Part of a small language model's weights.
Architecture: biases, untied embeddings, paired heads, hashed n-gram embeddings, capped logits.
Training: a variant of Muon for these matrices, 1243M tokens, 9484 steps.
Each number is 500 + 40 x the weight over its row's rms, rounded and kept within 0 to 999. Layers, rows and columns count from 0. Numbers have three digits each. The size before them is the row's rms in percent of the matrix's.

# q: layer 7 attention query, 512x512, rms 0.0794, rows 79-127, columns 256-383
# k: layer 7 attention key, 512x512, rms 0.0812, rows 79-127, columns 256-383
# v: layer 7 attention value, 512x512, rms 0.159, rows 0-3, columns 256-383
# o: layer 7 attention output (transposed), 512x512, rms 0.245, rows 0-2, columns 256-383
q79 136:503443550484468453510521525448515545444457625458438550543500434469493489502541518473502541474539482502492561413505466514615475506542463415493535479579499504495492446538476423497510517472495491479540505540508554536477429413537554482501486511524566536478501488471436504542547457525442544466484553554563504516520455538558506479557455493529485487484539525452506582498443462529522484607561
k79 134:489418459383473468520471610502492481560460502501507526499461491523525475579490510449449515543498528508493535477481502546484499461493524503482546552457452536526447520497621548478494526541493446433571514491487607429483381553522590503511527473498536427492526428434537502464535511494439554520446514488531450534483472558560546477482517475560501536544544480446505520521405458501514493570475
q80 129:500436380476476529415453629491551545456490452535519453497476501469452497428516516494517556498554550422562477557480421457584501532592486546534520472503482448500511431462483418531532440517493550496498424480484507548510472524508511471529481549495475511514465485469477540505495486487481490525493510486529479388495405535531452493521546453565441507410527566436519506459534504428484517558449
k80 131:535496477540491466454513526536504460401533503539470463479524458521481485396513446523483507504525436468437543448473426499535493516563491518511483533488454509529586486585473545504516492537471506458516536469483535558446518528463514525511516470517510509552514501442493488538489529461568533500457467523455450486481454500499530449523477476492474529483465535461498498474529552460540513528499
q81 129:457438457501436458503386519490493490563468520448493561470512552538514430503511521465508480520509523487577528502475577479463455542547472480483462524453431509522467563483497514461516509468478570563512548535591569496425448482455449521480481546447507500540510499476461597481499452506531492485488559508513468500498499498551431506413517500506528500472544469417522501498474564465552482537429
k81 132:542493508443495410466522626472559479485466517443490562541470548465467433493469521433543501516463526407460518433426473504512467504504487482431462491531504473494476501478503544515521537496456557461521487535588441485545470518511565445555513493578477482431536604505490525475477519488550498508433520566476445491562472513570486476418480447505418523466523574494538528498470545486595520477406
q82 135:530491481506472493503517512493502420486456501472591519415463489478552518511525521540531534484449505547519511436483461491467408551485451470503487461484458584459523454435479538498451540544503470588480512470561495496461493519516464422410428530456480479479549475485501475499460507494509512553466418560509602487498500438460462469449479519538550470471495475490534522452411501450551535551510
k82 135:483484450551434570468568480483538466482475471431603532518464451475478557478504532534506529493500424477475479478524409530479477500462490489472546432547491614474461521527504476472489524572475489571573527510537488508421458559556486470495428524552457476535526529527551481447502487480539486483481443530519521471523530518443487451467526535521524533516498533523604556491434556463479543519476
q83 132:471545543482459467433508495454552497520490466478535442465447422491494483602465481453489521449554558527496574465544533432472491517459579440499481497469505526474545402471507490456538551441512517553482511477543559455523529514470536496611463460537542470431519530510587501552477468455488401560484463534515512506483525470530505490439520481623512512571550467515531519522504479548477442509470
k83 136:483464517530524472493489492488518539474509471411448520496465493476535515535479512439449532489516586521493503453581490559521480489465517419494519486480549485476493479467492417473570554475450478517556509530512549538515507493530584522614509509505476498454482518484568452518449477478488475473502452554462577466501503537538470461430497514489527474558441517542442561448479536527533487518513
q84 137:457408430424554462488453548562518499518575535543463504574515503470508529463500464527545488495454485507511545462602530471498527461573534453485436631515465537480475497476458479547533468481491558459490515461492396515461510452426425426470546514526484466533427538577441449532511545494548520526505505504471477450510473467562470494476536469434530473490468462524537528513513482485501501508452
k84 133:525395483482532522485460463524539481434477485470465556494494502490527487417437423475511538555488504506487502517492536520472445505523506504508388530436516571536492511460463480526503471521543539501526468469512440503502498435460459457451527551544498442528476489498527494521483582434465568503528467469543422472592484523483474524471547478464419452537431523569548540594477530440452464491483
q85 127:503483526409470538468440544442472476498464502536465469403482512513509437515520471472560453486459613491514535501479516528522479569412522562508546445540444488537592467485466552398460517522466478487467445429576522494519493503549509504577522496481493501538533550519480513494450546480538466510512446509545570499509487508585549526484464525530478519487428471470463416534510593479495495447540
k85 138:449454451488491496471503561484509478524469455568471481422521506588519477505476500561490493552491563525510478479475550488520466452481497511420549499487447541445508514493575424482511507468529455469536426552433465552511464493573508514515462533448509512539577472553476497488555532550538457468543441428526552448558479439516568547477474453505455512524580412440483501545503573534493516517552
q86 130:459554500546554481489548509418503450511520464533530460550462479559525530422465466478471534480392445506562516479496533473499480578400477475441488594426471448518532515475543470463493520552460575599501460601508527445506486521535527474542489571506500475447489510434447499510501486475520487505567505446556508497549481470529483429506522485401533506499441506493408498494508433458452526552516
k86 137:481535472476527464549505496464492525484468470518596497550575474483498521427440427519476455553437445449512598554561498506456487456505415473439443537519492439522521517487525481419574512498459507563478484516433601479502481508472514510474490547555560471554520536509535518492491534521428473470481486506514539537510478539537516491521550462449521492436526576509455519460492482433498449588568
q87 133:494573517462510454450503520415558434578533484394579488510557509488496494550546465470514513460588515448522507465546447581489500461474480397496481452564523455542538526472515473504401462492485490483456545465482516532474467481504584522505531497464517476448468490489526520596473462483501573544501481480415476449464464524488454521466529446497556504553494471562488450483483507464493452507489
k87 133:489488553478458485491412521460596514515522457407496483467524534553503489530535468500474457424566447439543496518522508544536487466550464441495550462452487482519513514514526474473511474545548534445548516466423483523525451525544496522499447483494492473426509453475475552464457495391492502553540444458469486434525444524456452504548546549507500507498503484548484453498492496462470548530494
q88 130:509416468558534531503533506485539506581499462455524522490467492493515491501481456429532496543509489494529497461481524449461494447407522500444469466496460467513492506508454535500524491572418481511512490459463532478451494503536555495558466516506454484414402477505481468478527471480566515525450482399574430504543456512490527453548489532549484481506501474454484565505503406478540485531524
k88 130:445440488486553551538491440498510518534558474499540536504498521434523511540544466504473492479546524498482499405553570519415491508427492507410481528390434623521471557503478538538543506452485520429572464537389432470556454483503523488497449472523500441464448506518502539439457516492496482488467482437516441445482467480455473435544514512503521516499444524503440506487524501478500465490531
q89 138:510477518545500499491589567461501553452475489575415493466563588505524468515473477465536443545514553471500497512495493495473536473482466535467480447513457565502584533508557511450463486476495491449464521543430484524449448488616475494548421477585522456512512481456522484453530456511454539465512486511483498494541558508510505548423535483547564503522447494533515488545536489463445437446511
k89 140:527495446511465506479497579484501506480494523575371552511437495501536503489519514474463490524445470615488494508496451531485502486523479514508467439440543547498525475523489555447546527468489500478511525518533488515495553560474451479532437406500539458463489462474512493502468502511529472471471511534500470500527545559535380483509465528566534475502489513517510467514507499429458500431473
q90 133:476469433501464536559462545537514548436470491518548623539491489504456487491479446538483462497553514490559589547512509529505509544502534531506617459453508482412450524486427482496524476568493496517458468628435534503543480507498538438449460484486508563502489467525524480492494475560460422578460533491458508395495520517491538499465544513529488436481529560437515506416533539483533488480473
k90 131:404567557477422502529483546531490536473531475484504533519552522556508515506490454547509406552538534425534470443485549511530488431503565486531476543523558489439520490472450535486540494544485525476519510551470510485471453501473427473487490533539446541565463427581481514449472461468473517508465544486527500496519470449519523537501572558536551527516540593423447459494476510481478500503505
q91 133:523446501563511465435468459521521479481416486518515593517463477471491509524478503503480516495430503425413517423454521498462562437574525464595464430510530463575536507528457476490476494460492530488462445499494477519514523518418560522445495542530531448479518376477466597541485432498489564539568443564528545511439518487555485503504521565476538530546507513562505459499521527467541491510572
k91 135:564502489564459476500513471494513488558471395465529558535419551483539542518481543469482508485497489516461465472594520481500527493557466505476503499481562522409534530440386517581529520447512500542530527523456454499461515501511472507468564486548463524473532425576533515525443531525456440591560479496499543491484518473518430568450422531476604561540450566523524503508540483534493539503435
q92 132:543508492475495522516491453516537467476464455549583515474558529584532519512568515571487436500457481489505547487534509597508522525472514406469466492516538486458494490532436430448480505481514499510516466479490511471524467539460475490445491513538539439504458518534529540543541450428441444501538494484559539508456522509494469530555514541507464564561445523482482473498533450494491450535511
k92 139:518527534503532496491533420491534488474468501512506558476562466524569487529506503519507452463553483568531518484480524616549534518463504489469435516532543517501472426529455447541523492481515528487471471446477528525538505546471495496506479512517535538483505571488490471537512504473471488493503456534626502497487470545479509471529539561494547487533494463466568492453586462499499487519597
q93 129:521484453471383515466556461574597466480413527461505554498520538592530481490452452531545493576569475541478499492464507509450525508520527563556537496500487481489537515529552467521508407466501534473464522588462554488500514474485446485494429498448497512525526519470518405543475539466431499487558545523437525519494593445501521521499565488450528498453431449513547501477530489444495502513445
k93 126:490486508486468504522466430540536456507466516526507475555535536481493430502512475489487479515506512532527508499474420573433456516458509560545525477532482437476508495491585490527531545498541566453499536543554518508488487463450487464418465510471527549550532568496546450552456540471468508540553463425483544502459464476457489530501500429535517557508441470520513572553492524429509511524470
q94 133:487448451468550493477526526555476589519489512531371529613428499510492535512454508493439525502566543471427523439560510447552523470507491500520502498559510530538499521443534520467539502506524552516542486454521474499477447468448503521500517499588501479433530554453513547513467417512510504418463543552523465432475479459518469553457501528497473459494523533481518503529524522474535421493522
k94 136:432365480487515471447499521495483502523397509481407588461472442455507506505446460397539524539448508533475490473463513558498535473522518475511506537455511506490485468468473520476432514425506624565515562519560491479485506466527468508464474522515485485438507487427514551442464432527526477429563557525506444530530508424472480503517540516587448486451521460526521510536506505463558545516479
q95 129:532488518375537456446513446503476536499497431512522563525560501519485552462562462519474516533490512506503486452546587470481614538561458506533543456487485562486503526411471546535481461468488474508478574537495443510522439501509453508467502508560519511455484463493458461568458491467532489519584609486478497511513529545489434500520511548501447580475449471569519397463452497548524487495515
k95 133:482491480563525553444518475504504519511477549565505539490616511509445533456577425545509574564473513429533468458463511463438557517515515556472549486446502577481510547475539547548503558464439420441471477544489470516496422581473472494500543491476488539511485492442523579521415535525506468449518524482457600493536468487541513519503500460445478524512426455449480533514505430534491479485536
q96 131:463415443438491486490449575484564466450571471491518498423514485497518496624454470496519479542418541468392450506527531456454504517508488444514526487497473415461486525440526496469503496461554515556515447451405546475488522495450525428476607517559447437456485505479520504494502570483495452451581542489436500482499455527509498483540486502477476572502485523505538477541500476466516531413530
k96 134:521440490482448579508501494455535505495476528475564549470510515473521572567441432565522460476467490553461521536510520523488513490525445503521483538551523490476526533462464496514474506452438542531528441497518507513502532469508481472581535481541434512488538508460529520557539524499478508566532499494507532490433440482508557532455479460546511524521508494462505567566567447466507551480583
q97 127:608519526539468488519462436537531532490449475496532436500447526518495443468460490531564503516544500479516527514441574422559482538425488524562575529453472509499463592527486483495446497523501537478517562465487546453533483426522482488546544566435492488475468442536566520518490576592467604467453495540525545443492576465549537539435447523426525508387608467578594628460452459458496490483440
k97 134:583519501491484473489532439494514478476488452447477534514479445477496505487505517491512520490446525475540509493489572487505536456467519502431548570540489469508473533490416460558521510564565469486477523470498499516494500473476507502461499566411488490433461537515535523566508544557481482560546474492525546438525598497546529498498531542461473508442523486465503496545563536512462508457446
q98 136:516460512490513470485449544557468511508572462596500580508438488470514567442505509492515594498573586542460517514518459490476502489572538438486563488567509465485456532452410476510517501446502556472492496434570513480487479541592498525423493534541476552446476474558479481442511512457528510467519550511549534532440526524525455487529537533480465520382513467549544476526551481506492514508521
k98 138:515518513470492567467528513524494508492575505555537565472464530500469472497482524499504565472567473424429504519455524444439536565514548435420503484517506514510508545461454454515573542475493495494480472450450474547497475467509473505463502483510487540441495462462530446447516557517539531437578528488511505614494452555491489485509526489522462515466518458534497483499522463530484550418568
q99 131:484531520492581547567482473546421462450491576525484534555482519459467462502489514543554450578504469527484534439517531519454530497459486475465557514464501438500479448519493458452547513513481468486527526453584438449502576526543509503486508490474488409499454413456476486504490487463535464485532541469557445482498503493532446511424469495428474490526535505540461472467513492514418492529505
k99 135:488477508534628483499540445550458483524446481456518501562496528441426478440479487525477490546472472462461494493455501542530584465444441434483557520479466494499517507520513547585513475519464431514508503442547501441470490509529485548527465530475504474467440464594449525574506482495513518507521467464539460453508500495502527548498454502486496556557530472571469508499471498538509492560524
q100 136:479496534535479439606481560502526582538516527533526466453451547499523449483528502526468503492449511433494535544517434537464544432554516521544603494511452420525478552504461536528553494480478493563512556475545552404505486459498502537539458489561415528467475520433450505462459463497460508473563489505553476587559519477461545478485490495472532434559554539524495515402484541534487483485575
k100 146:496450566506531539572472540503477616513521551450581528483545476479513478532505492511463471501438467468512529545568437547493486500487510548526538442475557409381442531509475548483459550438485491493542448493469471486530485551478531517456486494571464485419458562511487477519481540554494467528563505484525535527545509514458429460516485519489522423555529528517550503447506508532456536482538
q101 134:447514525476477482464481572496501471523498516460459535540501466470595471462501485557531508434536486525487463491533496528513510504519511471567505535478542567446507437499538473525451506511518506592568481522498485494486509471465482472480436430380438578506468517495532484448490515456514443511498447476438452592467534562489510490594521495451434526451453438514546494454423529490534626514433
k101 133:475532517505490537489574502435487481508550507468416475461510412557571445532469532527437535427542486465515538459522448559485478534515514501512463496515482520446523515426456514551477544513510544527577475552525437493466495471525457558524496529541459585522526538511539490510463521473513441428458458494397495539498480459535448418546506433488454479451472458487503487515548578534538474516492
q102 132:491464536494534531502515499567528462400454510545464459570490514474537506514536434523437549514496491449493507557510458499490471507513474453515624494453521510509510471519518506522593508514525501533549480484553485520483446572456554418490507505496425524467576507471501537510495476467498518505527462454524547554486492541487575475491517503486496481514523449506516497420461526421534529434505
k102 138:557460488533524512462544481514468446431494500554580527572559551530583534506432406542485510568461544502491482515528493549480483459543459516508470456492530489486535517478559471590572457546504491538504519463525530512453566498530515383536533529419443436497529493474395520489519461534439470545446528503530561512561569548499477483535441526505509517459478526431499438459479474477480527532557
q103 131:534494488514516476535395417489468450456557450516522567425493461439485478540510486571513498433520506393536524530463482494485492572477468503505480542424534438526447446541517559497467566540479464514557494524463518481481495505461484534547463419480494520574513497531469549446547601494523485474483489513467483531482478499549517529511555488556483539482430527508473465463540436467514513435478
k103 138:485554523526515576469434484537416562475525503559571448463499454442491529461550484494475496434534498435535500603511497456579448529509418480492460503502563509497501550434498498464482529475450480419453570540489539488505515492558514542509475490531504490553471517530432539485503544503495469439553449537561478499522505531546480509525544485587477493520502541464512472518458453515478503483481
q104 130:526473481536494450543531521494494465512538446519596498561546452498424504562491514596563486510462433441513481514507465483532449543528515470419524567474375479485440468632464545506449471505549501567525446448484452554445503469544535453556474494453533512453495524527494458487539503565587521594606501451476416539486496510542521535445484503489476468481462403533487497499543486487501471505555
k104 139:475492528513444456570499514493440463499552398475556531490499424515475473495475502482605472427479470469530538484562494511487403537563520488486508497508475465501480525569485437539528466538525405457511454544551490439464521483538558539535497458482519499511464461478464548580546438559479523547569542524526464519512436529531597498566483480523467467469513484482464502456531458487487497507455
q105 127:531440511523485519515546513488459515548537522429551476530453458522505387421457496450516448520469546485498441553501538425500514545508454448466462541482500488509457492556571548522530469544453504514534491556511537468498576518521524511528541498494421553532517456511461420493448478497536474490479446619491579528507497513541473537624494570565524425486474571496512497448452460478523550527465
k105 130:522512433558472506520439495476596502521481555443572492517452480446451444496507501467447568536505460409528425459561516469535401494552459546538470508458524531490467453525467524539562502498511569503588455498474500466474533508481468496480485535537511539510554502584485489486496454515500454601421502547489498503514445485562517512534497492482472397444449474509539461517425443524508569460532
q106 130:543496450527509507467496484521503490615414467507470472512459484433545528552544528490490446555512435487532467513533453425420445493573553481498401442511544527535517514485523510493451483335482535543500481569466373489496520435510495469510488588503529484543486434553485519498564535471497481435515521463505524538562545492452538479528453512539506487500485476527467506446501473455540469558465
k106 139:531499446468513461472488478520553464498509502538522420489523503445423525514473510488541553465505501512492513490609471536492453529494567485516409533478533553538479444440485495473481475431478518537479466506466551444467431435464476552483523572579504530518505463489608481571477483501506483456526480484459470480572584493531511471491463453466532466431505549467483513473450387483479519541463
q107 137:509518485499426459448444486502510445508519487487495523468455567536446488497520485487526556533511528494460470542474537561489518470498400472505458509492521485470465494516504534506540436486508497440448539506504485553435514487507518455394509529479501510480521478523464561470553488520486444448523488472507481496528558563499487545517474464552428482508493477549528534539545496533564524530549
k107 136:485451509531442482511577469501456351545480445478502523546466494573465560491491514573441502457426508462516402455481531471532509551474421479499485520449548528429525498584481560508490435547430468496440507523429591560491552442463477489502502530503503505536535512523506522476492503500538545510566487546525506464550454502432444534549505510485445502511510442466517490527496482505555537453514
q108 129:485494547502478527518532470535479496442495414474494526417548428435541499539507523426533488477586521495598431505456508534501493501496544497499437504522491552424451520535498490480503537446531569464576509582579472517517484462490531520433574443480417540497485533496514544490574480510495506443565493463542515405529422463453505522560539485507500556481584514562502505484508506570469511483512
k108 139:522534502482516520482551518545537472470463519553432487415561492466462459561506520510503511467448489539493513465462527540524450442499500574539477524530540567500592528532506507427484571540489556491526540534487464547509471495473495562519458527558480552455479574481535511432513476483509436513532479493493458479529503486527483470481521444488535529567533520499464465431420523522520495443431
q109 135:518516528475544508515531577530551536501445528503539579509452472525552501521585441448500499558570490456493503505558429601487494502558519500523493542417577448528520513466540523542506533485544397409531503536454532468481477463500537514522557560565449485540442533473475466537493505505552532466475449494529478496483524541437481581479487533509416495467450491505528485549485511545516423475572
k109 130:464531488477462441488469541526480523469537580475489500462482482441508483527522416490555509495483517468477476493505511503477494526453412565529481473515563502511523530478523572529516519490546526411529500504438599492505462457455520464529467544506495592478521553548412433441499494488498518498497410553506512513463507539456509535480468544501467514426517460538437535516449498499516443483515
q110 134:487507541574474517479509562472436537479474506443412499493530422413470536493445508534525464561477499479538506468551484535508404493435531524485470544574575547517511526546475418499522458482495532496461511535435499518477525503496561472511465481457484485502525518579507538555552478426603398554422520529470478423539457478536458467490489516437461484475467519512503501492558509486507471436451
k110 138:453462557454487535532442550529513484475547485517444504484545429475502466496539504492551526535448485506544421499519544532466453507441436609564500542503499578521577513497438510496497512506514504461496543563492494453445550532468476492550473488466592475506519496507531552533575502454547458553516493524492493466511523529481454500400546470444422502493530531480493451456563623529509471486529
q111 133:528524555493474484454490519482457462488506535484450545461431528400520486450478527487494509502446495515492499510517473432410590482510507562482467505422503547576478534481472472565500466492470474522529486436512517487549402536465495501495454495613579433451433483460478470537497573520465523433513530493509449515450473447532564559519556412452457519556451479490476566448476469457474504482480
k111 136:535557508464473450429492509476505441486526457467484495516455510365582491564536521511497463492509519447484475508489466443424475476533563497558536525524538542597460534529463498527515548529561523563471463462568441486447526546488445471518470534557588500514458450566476452560512544501414560407549474500482481552509455468557487499510471416452453510534534555461509552464455517567505501520495
q112 132:487459602448545471496464525571450473579518518501553428518441578490519512537455446477460532472544508471541492535478423489518512513507556473489477495408573480483545489501540465598507512494485518518428550483488549529478505482453463475485440513473518542472509420485492511487488501447399506541449518435504453535540509529450526517505483460515531477460502500498463472533465497497571523445430
k112 135:435503519430525512461487456544454549526507503496520462514514521546511441517426542506471458489529564490512469486502446503496520463481542389485552469416476503506547478523491509541518489501385518547461578454467467536525455486494476538490492552531512539442440436530470528548512499476469441522447521468469452476553489567529502519489510523535512545505520451541483528554485532498526555482494
q113 133:494512461529455570506446467441420534458520496519489523561470494523420510537500533512466514487485523479473417494509534518469471475422563517444572537498520522463456562524488467454518463531490526549538455548551490500502481490507590529454453478457558477416526497520523503523501479582490499548488508481493500497480612562408422488511525514522534505439523467518466567517481511500508484499568
k113 138:489480482487494478530424454487466494504452507484516558500408512524466496503525546473504458522506507428484432505538570557534508473460560552445521543461492487442554552518394519538460479467491610517459494447508449467513421434460510434550514500534499566487548493529537528501508568583473544511587542419441400566485599513463499460519496399490512513482523560552490560486467539505482506520539
q114 133:496588478486450454440485486587499436499462484456445406546474497600459464471460520544525521452512543525509575492504439467460506485563538510469467507539518546483423479485487556611458545505516448559558443493445503441519478498509450477501520476485556431525477455580509485533475485513536474477455562507580587471545549497524583535485503481445482575497447446513452449474469486532525463604538
k114 140:491495534487481439452525424486497442532479446508446449520459519483463484513468515505500503493487554481545535468523474534470507470525519460503420500636503547531501463495518504550518492534509458574529458492418550539486560494445470459514470460502521488508461512500526491567483566435457526506512460464591454463500533565508532497521522456485460526493488449532458421493518449458492513528497
q115 131:546512497541452477506532548496475532521484447534544536523534513510559391479570505406477499493484554499516472451470414491505470485580591542515478556456448515490492462496597485544454477501489428533428525461487456521464419539462580507443519564489504496525552569456555532524478587499512489465453458546504528517535413541526473437496505490459522551490484479446537524450469513502495554436487
k115 129:523512544430479435486479481515483490482487487461517546497544541517558479461503464475421526478567531501467506460480499529473437549524573511489469463470548537488515530554544444411507512525524461453493532500558468576499477501507477468491550499543523543539521540524516446448482511509488510470468465553491452472458419559469474468480505490465492504552480584496508479459487532490523508528433
q116 122:469509490434516515467507540531500519519471483504494467521495503556444475497424485470464486537474507496496454442496597549523491556473477458453486473518476465530486467501571497489482525458502512480480471502534580489442497542464454460479442526497467575556505478527465403523547515494548449505479498484508459525554544517469524516504461547562518522528465512511489476475471579485501499527508
k116 129:463455464451463520470493535546503520565471420506560470467475505506423452449520534409481563510531442490471445445506532588476537569477576452503442574458462566509513522445607518522471502509530489536451530463444505450510455535448585484500414537520475559507510473454449512561509522448492510546450543488489549535531479504473558488443474426531562471484578460463505474495541514476537451486509
q117 131:489518517527484472499506496533534440475462521505497537472558454515543540496520440524540509380454538514472444524447533402529503430480457520481573521481484487477543535501511432517412533512487488549508452542467528532486450519550511524422468545579446479507499501555441509472512427437492435504523551577517550503473444547557551503438434522519477490487475503481528495541472545447516431527503
k117 129:523490489525514504497548496535508485491462503470482565487528493453538536477464428480556436476489508530514479509511482496473532499482471424520525527490521465450480540606525430486447593520560450500475421506468407546519472480525469544475501487506524521577540494476467481472509497490424447509424567500505496476429486485547521551449471518570476491481517536464482590506496460470400480492466
q118 133:524564493513492527536551499511555536485491542486586512409510556534552535480528504440440467550527437451493558493519504569539459538607509549463448555481443598436483468541459503480495437541500478488494521510462469516445464497421471478532566461485476471530455535507493529526446479486528469487513545606518487531493492413473501474553531533437528483453496506567464536506576473505518468429591
k118 134:522541478481540495472564463433520498545460432500569507505437454547512563508505441443441529486493499436499594523551481542522420468567493570472485502471480502507452466481501436473524459532515521520548525511411484506486463519475552484527535428514481547499516543509392564546446531499470514532458481498475543575465499474509527431485530528521484463556544573552452502486546499533538485493505
q119 138:469490483525503438474556535462515456539532492511537431513518408526551533534472460494497558526540549433522497438501547469517544395516519538539515488483562473473456457457475506495576541461436533448530485485554502491459433494516556546535499508493430499484414497593557455405495498440557529513524496546480463473525449537512493459643539528540491507478495533503543509489470492463484577489577
k119 138:457491472459471453468515509505564510472500556544523487462492494504514537476501459490544560477459515479511438424492475537482504456595493506488531501517472447482530477472546479525465487463512528468563480551554525470471523496575501516482425517547465520493443491543578467511521502480473544472534468503448445478516478555512442489561568498531589503430456535551464509462531535494549507521508
q120 133:515458527449451513507515543453500426506495490531478529477481505521503564544506503530474524468465465489469560509504520524559480468507426488554558534512457471545493480518498494579457471506524469523556543445463522470532584480478480554522497547435447460475462434557498460536474472478537509540484475517473548511510474534549517513495520515491572525475502472458446487488491468466434459504492
k120 139:512453521465522497487477522451562476446417490449556486528487567480452478512471547506482511482470455549429509521605538438492508442502441507532515492556472468497447532521462512532433492529594509490536525505470562471561552479455505528514476578505474464498475460542458541498522469475530463504471509491437504500491473436481495485516510485505561439462467449493465432503480453501463468500485
q121 136:454531576514489509584472491562466503534502512521544540543535582488525499464493424507518518586616476471515530474475445574520514539474505611537514531522478532493488499471415498553521567482463446553472479445560482493476519512494507548475539611481495476525519503549519553525529565578449504413493480490511492452479485510461452592553510440515504473510403528484459446521490553598531518540492
k121 140:479486529477488559567481482520499487515524524524495489540472538474507496524494415521546549590502497493502566503466483525484577542524517603498496472488563436494556528454452500525492488456425439508524512495499493551513505467437515518587492549475489479535529569532531497506480533555470516520513514493556453526502472508528497570548530519417462454460467491500470505498543576489484539522490
q122 129:526480509423449518521468520519449575475502447605526508530468456560560552503465556494412500448496518470483479532427574509489518447536470526501457458453551481505528463480487516500544528558456512476552457581520506511501460450448518482475461557505512497501496549526541428582492524525510466443513537487544469477429499503565521507495418575516527505543459507547504543477528517475488492449479
k122 135:522415453511450473530444523521515452494481512511520498512474474544554482492485436470523496411493547483485483514489518555475476499572494521450469516457523513450459495494443507520567572494553476446529471515489471468524497523454552580505460547497476488508544499538478467588526503522457446467501619446550444443564553445498521564533503501493513536486478513531510457512491414491548522505516
q123 140:497559473455492492510510476548497474559538528456451505453602513604531450482437430556498495517540517457501500454481477496531463483575451455563540492424553500425542512507555529440587470488499436521424510507478528473492483487473477550498474551488437475509453574514528530484510484459525507520536596520490523564498470526524468563501498497536491448457467488542493490524484458557513492518480
k123 133:446502511459528484560475513472462518495513531493528489423575540527556510515451480560433422493488480502420508497486533446490489540531512458485477483521554525477514496521450444469517504410539418485456537523497476440489509498464497542522436471518464503528452535489507415447512518481519528472516512625492488591422474540540477552480557509509452589465490503494444481511477463581451486495456
q124 128:526525487538460487466517528537498521454538549503490489482500556532489514467529488496492507511449449512567459523560453480544454505503511506489451506494506553560528524490495502493464536572529523533464459505502466562537542505532505487539479547490452392486507560493534564481497482541481511432481419494546513525493534507502496392494561473482432492502507478530463470462491449566510491458476
k124 134:434543442505463548494526542445520470479536531493465567463510520538458495488467460456510480495471433544487454556527439530456471532469476482490517489507512496476518566497473514523499511564500506497561481496526550539533521531550494466537504630511578443429483539469426561501510460519508557545512493561535459549470493550473509469527495506480540562519512479478393521509481486542523428501485
q125 136:517508533474498527564506483516476488488507480489512491489521464465522465524506440499530527561504514479532422483481447481519526537530505535482536477473482469482555511485530484503551490495449439542496535478477517480411516520487467465503551509518533475528540500498489506476420524533491518471476498480534504532502462533366535513460420559528464426477623484425592490438592501522479487592526
k125 131:581496552508577470509476495573541539485506494540491502562495528440458512507526577519448549545494468440491480464475505462507499550488574500408491465411501441492505555446417495484493525490481427450503479489511522400470496470551421499507512465501512485484569485467530421538546532556444497490453469454538483565414531455432548520541514465515508549487532486530558509454530497579506518572527
q126 128:459444489482541447548567532472449489526428435526539540502457544459527587530531474470470452463602488559501491503562492550489492484501488514421508454476498495511495496528490500519469472478495580516554496463458514505501559458442452484521502477495426490525523507555421510484541471497478499489571516474438518494465544507467529511450477411483459497541464508451456463499490552507494467485469
k126 135:488485452492504502480526462465439490503504483446498530434454530483576563546559456560498488476626526476563570504547510456536521484431521547479545503513473523507470519545484575597464473488515501474533534448453483466416466518466534469460500542537430437531499516497498477399478560449497469482450507456503446482513520541488505438522432438516536533505591504431479524470489535448467494515496
q127 134:390502497505442469532527476560543580533476529435523482475514489472495480490496534480479454447452437414491410509586476450557512543537501431580476501501509507530455468476499482520442537504449529548532466453468481513515523519511496468523481409602481515541549461477501563503547507461469451498531465541553463522486512561536447481546488552528562487458412528527523494488533489443514480448524
k127 136:469482496432505456492494513501533505472586518492487498542472535421581498408500541456563503507442520490423440512559451471491494505421462499520544428538487486466516485514469458524512445493501485512481477555450539440489495477536496525524503455553539471490467465490564467491457513451501445594505527563488492552502487464447518523510489451496540468497509544455536556527505495480532565460422
v0 085:512460446522477497484541574466488559530512522501530437506493519471550496436484469439558452446506487620538465547496531433482455476489443502453502538492441459543538473524478528540507504507500539500487446503475513535534424483598489498494509486455474502491533471504474475501296535537552544527436539541527494590436469506422542482526500572541485540532458498562474539493515528477456478543470
o0 090:470497481529546504442405508461521487515537501514534498475523451551479478509463430526542451511393463512510468545465487531484473448453476538461535508514365491396492513522515597466456568556515508516427523518467458501546463525461447531526605470516523505523491576519490483472411505577545512524511456531478491459546487453492562511468489530493539508455458505468479570496537487529491434416518
v1 085:509495499548501499421513533561499548527550480561508487618520452502483470407569475502494498487519509521484595487440473460450504519506482541445556447555492471397485528498526451438396456494530530516525546555485433450573510477540445493532454479461480442524418470536504474532505448568409485558507458505473572505499416513538513503538552472494583443477479496541524558443504500544495474462488
o1 090:453439575472504538415528523489510512484558537548487506511501500503453505441561479498511400472432523517466482549540466557483530463434478500501445554547475411473514507484510448453529499556507479506562498511500529493514441473431587490505525456479516492457524455448534508498451462500440526500514553464520557516535538549544491434494538475513416516505524478572507460571560504507476513474570
v2 087:536545480487505466502427440553448547528552519492480476513535488501386476538609531522505530476489542456511515400486548490482484467534446466484524459513525553582529558493483506590517499537442565476512480481488479467496572531522472442542481517487458492479437520550528481488558439431515474501527476460489507464495469506521450450545446489520459568425548489525517532466490522520517492542465
o2 090:536427546432475518500555465586482503493487537499440538492522581507417466425528504499483512536516447443490564517442502542429479494456475520525527480455387452501487575467478523487533523541533547567562465517487466486524503494476437561551475497498516512526506584475493496491472543509479466497459511491450438476485464558499493513477479529413460550417438494506469418514506452502568391521446
v3 084:493454547531517526503541562565526520506482484499458595492452531452469496480544555593428535537543424550423493502465519452478471514524514521484504503500545463536499555477489437480505440499400500487509478522472595557493548501414533484500475455480490539468582461451519453500512520505520463493590480478514509461501520505481565528501540434540473514559526562491545433512450455489478521548511